{
  "d_mlp": 768,
  "init_std_up": 0.0371,
  "init_std_down": 0.0,
  "lr": 0.00626,
  "warmup_steps": 200,
  "batch_tokens": 131072
}
Each number is 500 + 40 x the weight over its row's rms, rounded and kept within 0 to 999. Layers, rows and columns count from 0. Numbers have three digits each. The size before them is the row's rms in percent of the matrix's.

# down: layer 12 MLP down (transposed), 768x192, rms 0.165, rows 346-405, columns 144-191
# up: layer 12 MLP up, 768x192, rms 0.163, rows 347-406, columns 144-191
down346 094:521532512447525522562476471432476493502425465483520516544533445547543568440514536520537453514519489541456541519512518514460502539432530522484514
up347 096:557540560571468545494478472436465513489515468484416434492510526493492534480488547537475425480479472519499479455515567457467520486524442486492500
down347 069:483476486523500528490426492539501472575499586429551464497516525489472546554504488464542566518516519519484428544570484427495493528531529502494501
up348 104:558486550556485542572526508510468545483483558530506514418529524499431481544453470438532436551504501402499563447502537453443569505510575475531501
down348 127:504501537475511483486456532528496559532532556394444480504479550435536532516529564558430563529584461480487586513495534545480478472398546534529478
up349 099:518441572564528424521471469493558441501507518544584518498514521524541512528524607448469545486506502519523455505453482503484552460527446520461526
down349 103:519505518548488450503478461464495519470577522503488491453521472468473527441624489541461437459466493567459552577496537472541491522540505536439433
up350 100:545481420575478524474450461456554590458484447454531561483439498519524465481516447546478480545441486494535426470438505513516532535504564567507478
down350 097:480536502539486552516498505487522473571455554516506419495497449413587477517495509538520580427535573506518510569453463453498490528483487478495538
up351 092:419489514588514512431498493466495540463527477475499527399499494557500556492430606473411507525492517529505524466509477496523586541485494498506474
down351 068:556469462504458425546468484471528475496524530474471492547541502508530447538435395464554548501490440526561527525547462553564506496498557516515439
up352 106:483489583517552534550542487534466408468491457548550432490544554456484486536364568508450474571550552561467474537500503403448506459562492554523470
down352 108:508535541502558534477464481495481482442562501496522475545533502538417500571538518539487552494549474520477536494517542460459508461490550495521478
up353 100:504532477474525477528488513453557546479500450539550523486496528521539480477503550544507545494490521519576516478564481455467510484521502453496622
down353 097:446458486551474507529480445576498483540516450447506479482385568523428540525499473469498505498503517474476559495453543543509472532432517499506435
up354 100:539577467585415539447523523464469484540472558499487483513531545520414490464580546491526469557571453456579509527531448458493578490478513589482509
down354 122:479444434576503561574418491483502495500572461518470440527498461508580507484557566470494482578448576490484493558461460483589499553502492480528482
up355 101:474443487484628487543534519509481542478530511472490452461488481457562524425508509550499497474553540450547551490512450602501508503424541536535572
down355 099:483575487513496519498485531510477461480435488506503497460401434469502510524484551477483460531484509449463519523462498470535547495506577491501566
up356 098:517523490497460499590519522515522476500501495543589521478506569471452540422432512450478446504452516452504480540462629541554426470515542534533513
down356 101:575488529496528554508440407496507472520516559510515502509511452469492505530533461487502528468513448502451563499521576540458466470499443522480517
up357 101:498482423519485470426550522522514578509470522491470515535489526442482405427493468555518518485476534488557492461564448470544485538517553528516483
down357 086:512507537459490535548483485488513489507528497482531535527456510540522520531564484405492510553513498582505498573401524512496488455509447500448517
up358 082:472473505531544517452503504510503498486482453541498510514425486518540517520488486524514579500469518515476464458509452547541505494588446453515442
down358 075:535506451569490447517545491552548521488491467490483476565608505561513470497515487489472520509535464480453418503490466571438445555467517496484504
up359 092:545500530515520540528528546483532482523453482481547539517540474520515477514529497538412399498533462512472507540520504421437537496464563511544495
down359 085:513579545448536489509483486490560432531504461516526460485491543470467535530471475438562466538462404519539478505518450582528502631524528514483543
up360 109:529486458509549462495504539450483553523505452483470467521502461544463487529523425516472462530471441532524536458501452513476526550502535535527506
down360 110:536522475453493497436458587413501525506580500499493457530516536530517485457497512513554458518503481552580499419450483533524456461469459497484462
up361 092:537469508548528480434526520499498485584447505517493543524565456532445498526443561528518487452434489487477498572475530579467442481503500447451498
down361 094:560508517509533489511527491538471427427502577481440452477512481444488444535508486466466486557474546544499495448500564515525507502522541522472554
up362 097:507527488519550457529474515494479520548501543506541500489506537447541571461425494469552500469460490424529488494532501489479505566507535470456538
down362 094:463442463510491444449549527494492501420482522567573560490418566489575517487561468558538474440520557481458501544517522445445541504480468513509460
up363 112:520492497466531526451501458460494428463446529555462482477517553545545520510448499452473479502458484498498489425533501390527519520479479514476519
down363 105:495502523498502530523458515457514488480497508442506474480426490500488539582410484505477477493525550473538446494505454446537497541478470455535474
up364 101:535456412470517462572513466484448482455508514557566520483436557481482529446473580518487517554484559482552482546501492494523464576588477501543478
down364 105:543499534459530478554474517535449480491535447500464458445498527516485545487450571467528466578464465537548551435470528449491485512548540572522545
up365 089:549460493520477523439513524518502469477447489564528605486528541517517460446417535569511521474496423501528497549532510613535558525521518438536472
down365 067:551435613454534520455485530457563506485592473546474494486526504457542415492482456454550508561460488531520484543472519479548551504566469514516516
up366 105:512476465526508524517531547470558467497510460508530532476469455506478489473487551518503553455511460476483478563500480518516526514454501525578480
down366 108:545582441543502460467502493489468451448505453470415516517462571503491526472573531482467522523499509448514446476446521480543533409416531622532488
up367 110:439493450521506470567537529473573494555507594472455492493563525468579467526437567520499542507547533520463444464502512527540535506492479543481529
down367 118:510482525510477472581425546437512515412559498525449471531530476510454561512495499558519533449452512502461483499511537493468513497468511525515478
up368 113:525501439571497495538470494542530492514536519474489456458485514554507455517483473505505476469584507407575546563555569499529565489460566516540528
down368 090:509420534507501529505456495486539535556486454457531573469458444491533567540502505417486473568506506504506557488494474520500498429518487509485509
up369 102:516455463424475521508552477507358470482532545463454448493461489458546488500464477471502504512478499551497448410467505484510585467564535512450500
down369 111:491513449548532563462530516522520470449455514495509458543456508451465578455563563579482425513531500537544509570440471516540481515472494466454450
up370 102:503403469495508472545486508512480510454478496553560394499481453494468555517501511540535450471461532534567430478498518487547556534576533436514473
down370 099:478461525511575462528565512478502523475460487463492458439534484552563474436539549552535464488487518574523505531451427523521515512541529462542440
up371 094:527470454497458489524515573473512457563508498558510455540485497398458488467486442541496539498508564489562482552450540530531483545545564450464503
down371 093:486547496482556464423436520544514517531523513455500489507524482542484489501526426466499476515524532550461439483479465551547480536509544478422508
up372 091:504576545515459467548476514481404522481497432374492534530496476528526471506477491496496410493455475500511469518476511481505515564503515454524467
down372 095:562549471519443539434413513547526499486528526524568457450489570529480499510539486498419498523572577477510487449482511573535446456512532559564520
up373 097:472501455471453542522459473396489475562442468534435452442550547523437462511447492514509497498525497469585528502428429551467495427497433417495495
down373 105:496515514485485435473550514531537476409465495459457486488521494445478499558570482529502558498492443411509531414544523461542479546471567570495494
up374 085:554503553527371494510514511516447522518511554547532573477536560526524508416514460502495556521489498464499491482482549526465520577462522441511560
down374 088:479492487389592470474518521428491474509597459485499515537560429490534510532535430532530462523490517520560470529512520474529507476504546500427468
up375 096:516457496485491396506448446505473411489446485458482481542436520516453488560515518468534536484418463510549420526530494487561503572448566471498509
down375 101:548422421505454524538512499525405460575466478510521530543420427525567547504464521471516541472512481551473459600468432494477475515468515522412513
up376 112:477540475455513492419463482483547423503530508534514468513537488426498537466551543481482480507518493540425530478536486462470494443551473493520458
down376 094:531484473498522441534499452450467471494518544484463508540503446524462434521481515519555477517441500484552472447473487420540504444542545574522500
up377 099:478558502516487480426511531520470504495491464442504518506522456504512501483618481467484421493501430567508427458476444579538494397497564456534485
down377 106:485530503503442522522479496524572527486481458442525534576515501530477555475568562497510412502490526589545579422427563530492464482494561488481484
up378 099:586475489506551451477547463454457484499531481527450464489525503450480510503551481468498448554501536465474511490486385508590573444551523461512561
down378 102:487539547482461581528444440494540483465483429458450489531529501530472459514492537480509582516508463465584423494436554512483508432489487543449524
up379 088:568481525560511407546471508519505513509519529532541483471506492491533506454501517528521489526506512475511402559412515511489481554438448527401537
down379 098:429452520536433519531488510466497423565477439535487534464485467553511459468543488509525511461528543491493489456442456551472487477528501511491445
up380 098:437480439566495467501447515543523499451467547461508457499517521534461502565508495577502494464491477541509507450517564495514557504508502518422507
down380 117:528503541489449478444552522551491508519506562461492515558525492517552521570551484558513563510475474502426506491471481451462510521417498435489545
up381 111:439444506482517522492535505478539476482454513520488575488517512416562419478513503537467487548518471538513478528481491558479527532476575477541486
down381 060:489451528512497484465493514491497446499514509506517447505492491523476460498487450475536550524456457551576454456497451530528493511510521496570519
up382 100:505552398537495598499477445461521553488518494501529538464538471492447437461482454584457455538520555495530512471511510487499509474483463416574507
down382 104:492521468557492403588547503475519456537531462467520511543504524535468567512501498483507552483446456478461557463487476487465464525495551499504548
up383 116:442492479434570466537491487495537572488453498537512438488439521502447510519582544542511418441507494514477456462484463453541489509512530517469434
down383 057:582469478491493451505495514541463480521561512495577447498560485470538540491411467469505518550455492518562439511536480562492509529576489506544559
up384 088:506433503522539501432505494540413517428533537517496518439556495496482527488468555507488474480521488513480493509494487466545548480495493466429509
down384 071:541489429489460476506537530486399495502442554520569457562454432504500491550523466473597476588455468522479436574515473494513492549536505492497562
up385 108:514544518483447514594531520475562491538471463503464475412460422500512461523433534506506576508543406454533451593560560520494477578492504561503482
down385 119:446461551468462558502552497473495523402441429527503502451489481498559472491486508503541503545495471503497493452495467454547497522560503549465521
up386 097:577516493484482530516568443432540458500547569514480519548469497536502524536434545507440547476511544487485494547469490435515473548474505453576571
down386 096:474513454517477517461437509530425500483421476505503519442519459554440488502568515507510500434447470462534492496585481512528505461470473532505473
up387 099:521547613529472511500502499524468459539501438405510486495487503479472430525493544522500531558466525533445472421427507516434496515493498528456546
down387 109:522611467511507472521504589471515499441491485545476462426520487488477495533514500456416465571427459491513514474366491538490481499477439462501499
up388 090:472499537524571477486461452464472486448480515539502496434439535549542425504376510495527447530480565537526487517462432491496536440509438453483515
down388 085:516512474513380544424491497500520619506482555487540517496548505505505527485535553424453581458518454488520525491472494516485387468530506461472465
up389 093:454528497415551514453472546504529532473473480556464480502498593510511466432407484479481507528458506521445496553527530514366514574510544548554534
down389 092:496511486567411545480508496466481530521480498525490507545481544431442493488545523481482535515489557441495536483443526554498426432475550489461471
up390 104:552528480481460454492526511551450527525551595468483476473510529527518483555567487506550570550462538506464454475509470536452529505524442464526484
down390 114:472509514585590487478536448595489531517471473474539504541518544411545526564450541549511489532521531495557449501452515469494497522466474535527501
up391 085:560500493462537495526523493421502413470491533475441549482517420518564543460543437462498493459502492435510541556460510452564563533476469497475526
down391 081:524460510521591480439421483536561528584491572493514446552487556538489469479473528559560533517455506488522468454537520527461477517521470500453570
up392 089:541519447520444574545547517514513506469488544568526539478475448436457489560440498540562485478504521440502538433459477554438514489489554483500465
down392 076:500452536508431471536493515503452508518515439486509480466477461505539515484422529449524495521431538498544474530555534506556481516523478509447478
up393 091:455530521490498522458558449520463473471527541480437511498493489457527486527585516478523466490477483496513543481442530455466612495460451478441442
down393 091:611441495553495508491446459443505509499461481482485508553531469564600470447547479534505503494469532501514577479505512484523495505491481455522460
up394 102:533462504470509516498499506532384537444489541498490548429457557462504553464534529443490513490490506484439508520492461527537485520489523570552522
down394 098:484456475453512515474524504391516470541482481509465527486479542487500492494490408522502433524558455538507435425511512538560452465520442514503503
up395 095:556563450458427512489494551507375513537512502540395490514570472490500498524453518464495459521515523482544472533516538486516474542480544473437510
down395 102:466539491476525435497592483535558505407460555524481503553522448491494470496470528532507504531453529575519530565443489524471494474505488541517415
up396 096:488501447480502490437456474515568520448542462471619478411448549519477459512480476536531462494508559478530419465535445433489524504500403494463545
down396 095:455512593546531489500522487536451484459472522578508525522512566554488470436488471484527556504468493534549441480492527525494554531543478541412467
up397 103:540504502468485481571482548525508460559499490526490419487505487563589502464467551530487473511496554488548514485564483492473548492491571494579515
down397 108:469550557508535453414505434515485541418498461520505545523507489472437490503491530478517547528492464463483527483485507500504448543482423480476424
up398 093:559459540512518504476522496519487487412471545475541443486417475504513469447548524456535535486519547425500484466459401471468472515531452456521540
down398 102:557521554440461545487480442468488494535479398437561523562473473476545487439475408497584486456505505533543486503458497506505452491471532493479451
up399 094:492489471503508429503550484522587493419509551516448500455482525517524505503507518486483481530440590421544497526538501455510499505514494474524534
down399 093:510518547491507466515511486513488516492524467501461447440475476475409456443474464497520522407527543464526509582445470516506524523518479579566488
up400 109:461457551530482489427522478451519556393499487437454490484523519468528491498442543561509461497519496504492498483516565529570552468551452503547475
down400 061:515523405511546474491481494585501441543537482546491524507523542513498546499469414419517456519455497581545417492512439480529502534493523460512503
up401 105:470527464465525465432481550512473510474483533476531479476485513540501609479504485450485532435476537518535548485537445503507489386548504505508545
down401 109:532559482461511523515542468501464552534511442474479589466490467480479500499520505518533565489462509487461478533596502456518545551496503469500436
up402 091:535534471520476450519432494535460451554516544549465434505528517482535462543466557505478451517448524505521520485588513508581464512391520475513481
down402 101:541515526583480528479518474509546585457530506446485585505453455525536504583544516450504434522500500440480512535457498562483519510488520536503497
up403 114:514473455545511484547498503599477564564506518517555523525522545482489486506464462447461420553465461459529555533532466508509512464532531447537507
down403 104:520560476516498470489523508514506449568473598473459539526497497482490536504549481461549456541550480554539570477584483541463455503497555472494535
up404 100:534543511496494505469490549495413451560555496478536497501420513460519462422491552512454490465467547491457470489539489501532556438460457490507492
down404 115:478487517494444519505430504400457500525529547526455558449552497515517534543565469428525459439436488576503528422478452524491524458538531428467494
up405 089:478458407512510464486564568474488578449473519492510495604578460514490451505463452558475537508469522503455508453441531496510526521532512543534477
down405 099:491501529454472470511474436514450511534559465497449481428466501478460566456510550433480473454458463446518475565474524503512439539430502502472481
up406 106:526493512512475487429512509426537458533477514546412538496473545506413513446564535550484509492505484530498448621566492504554431415461501526578579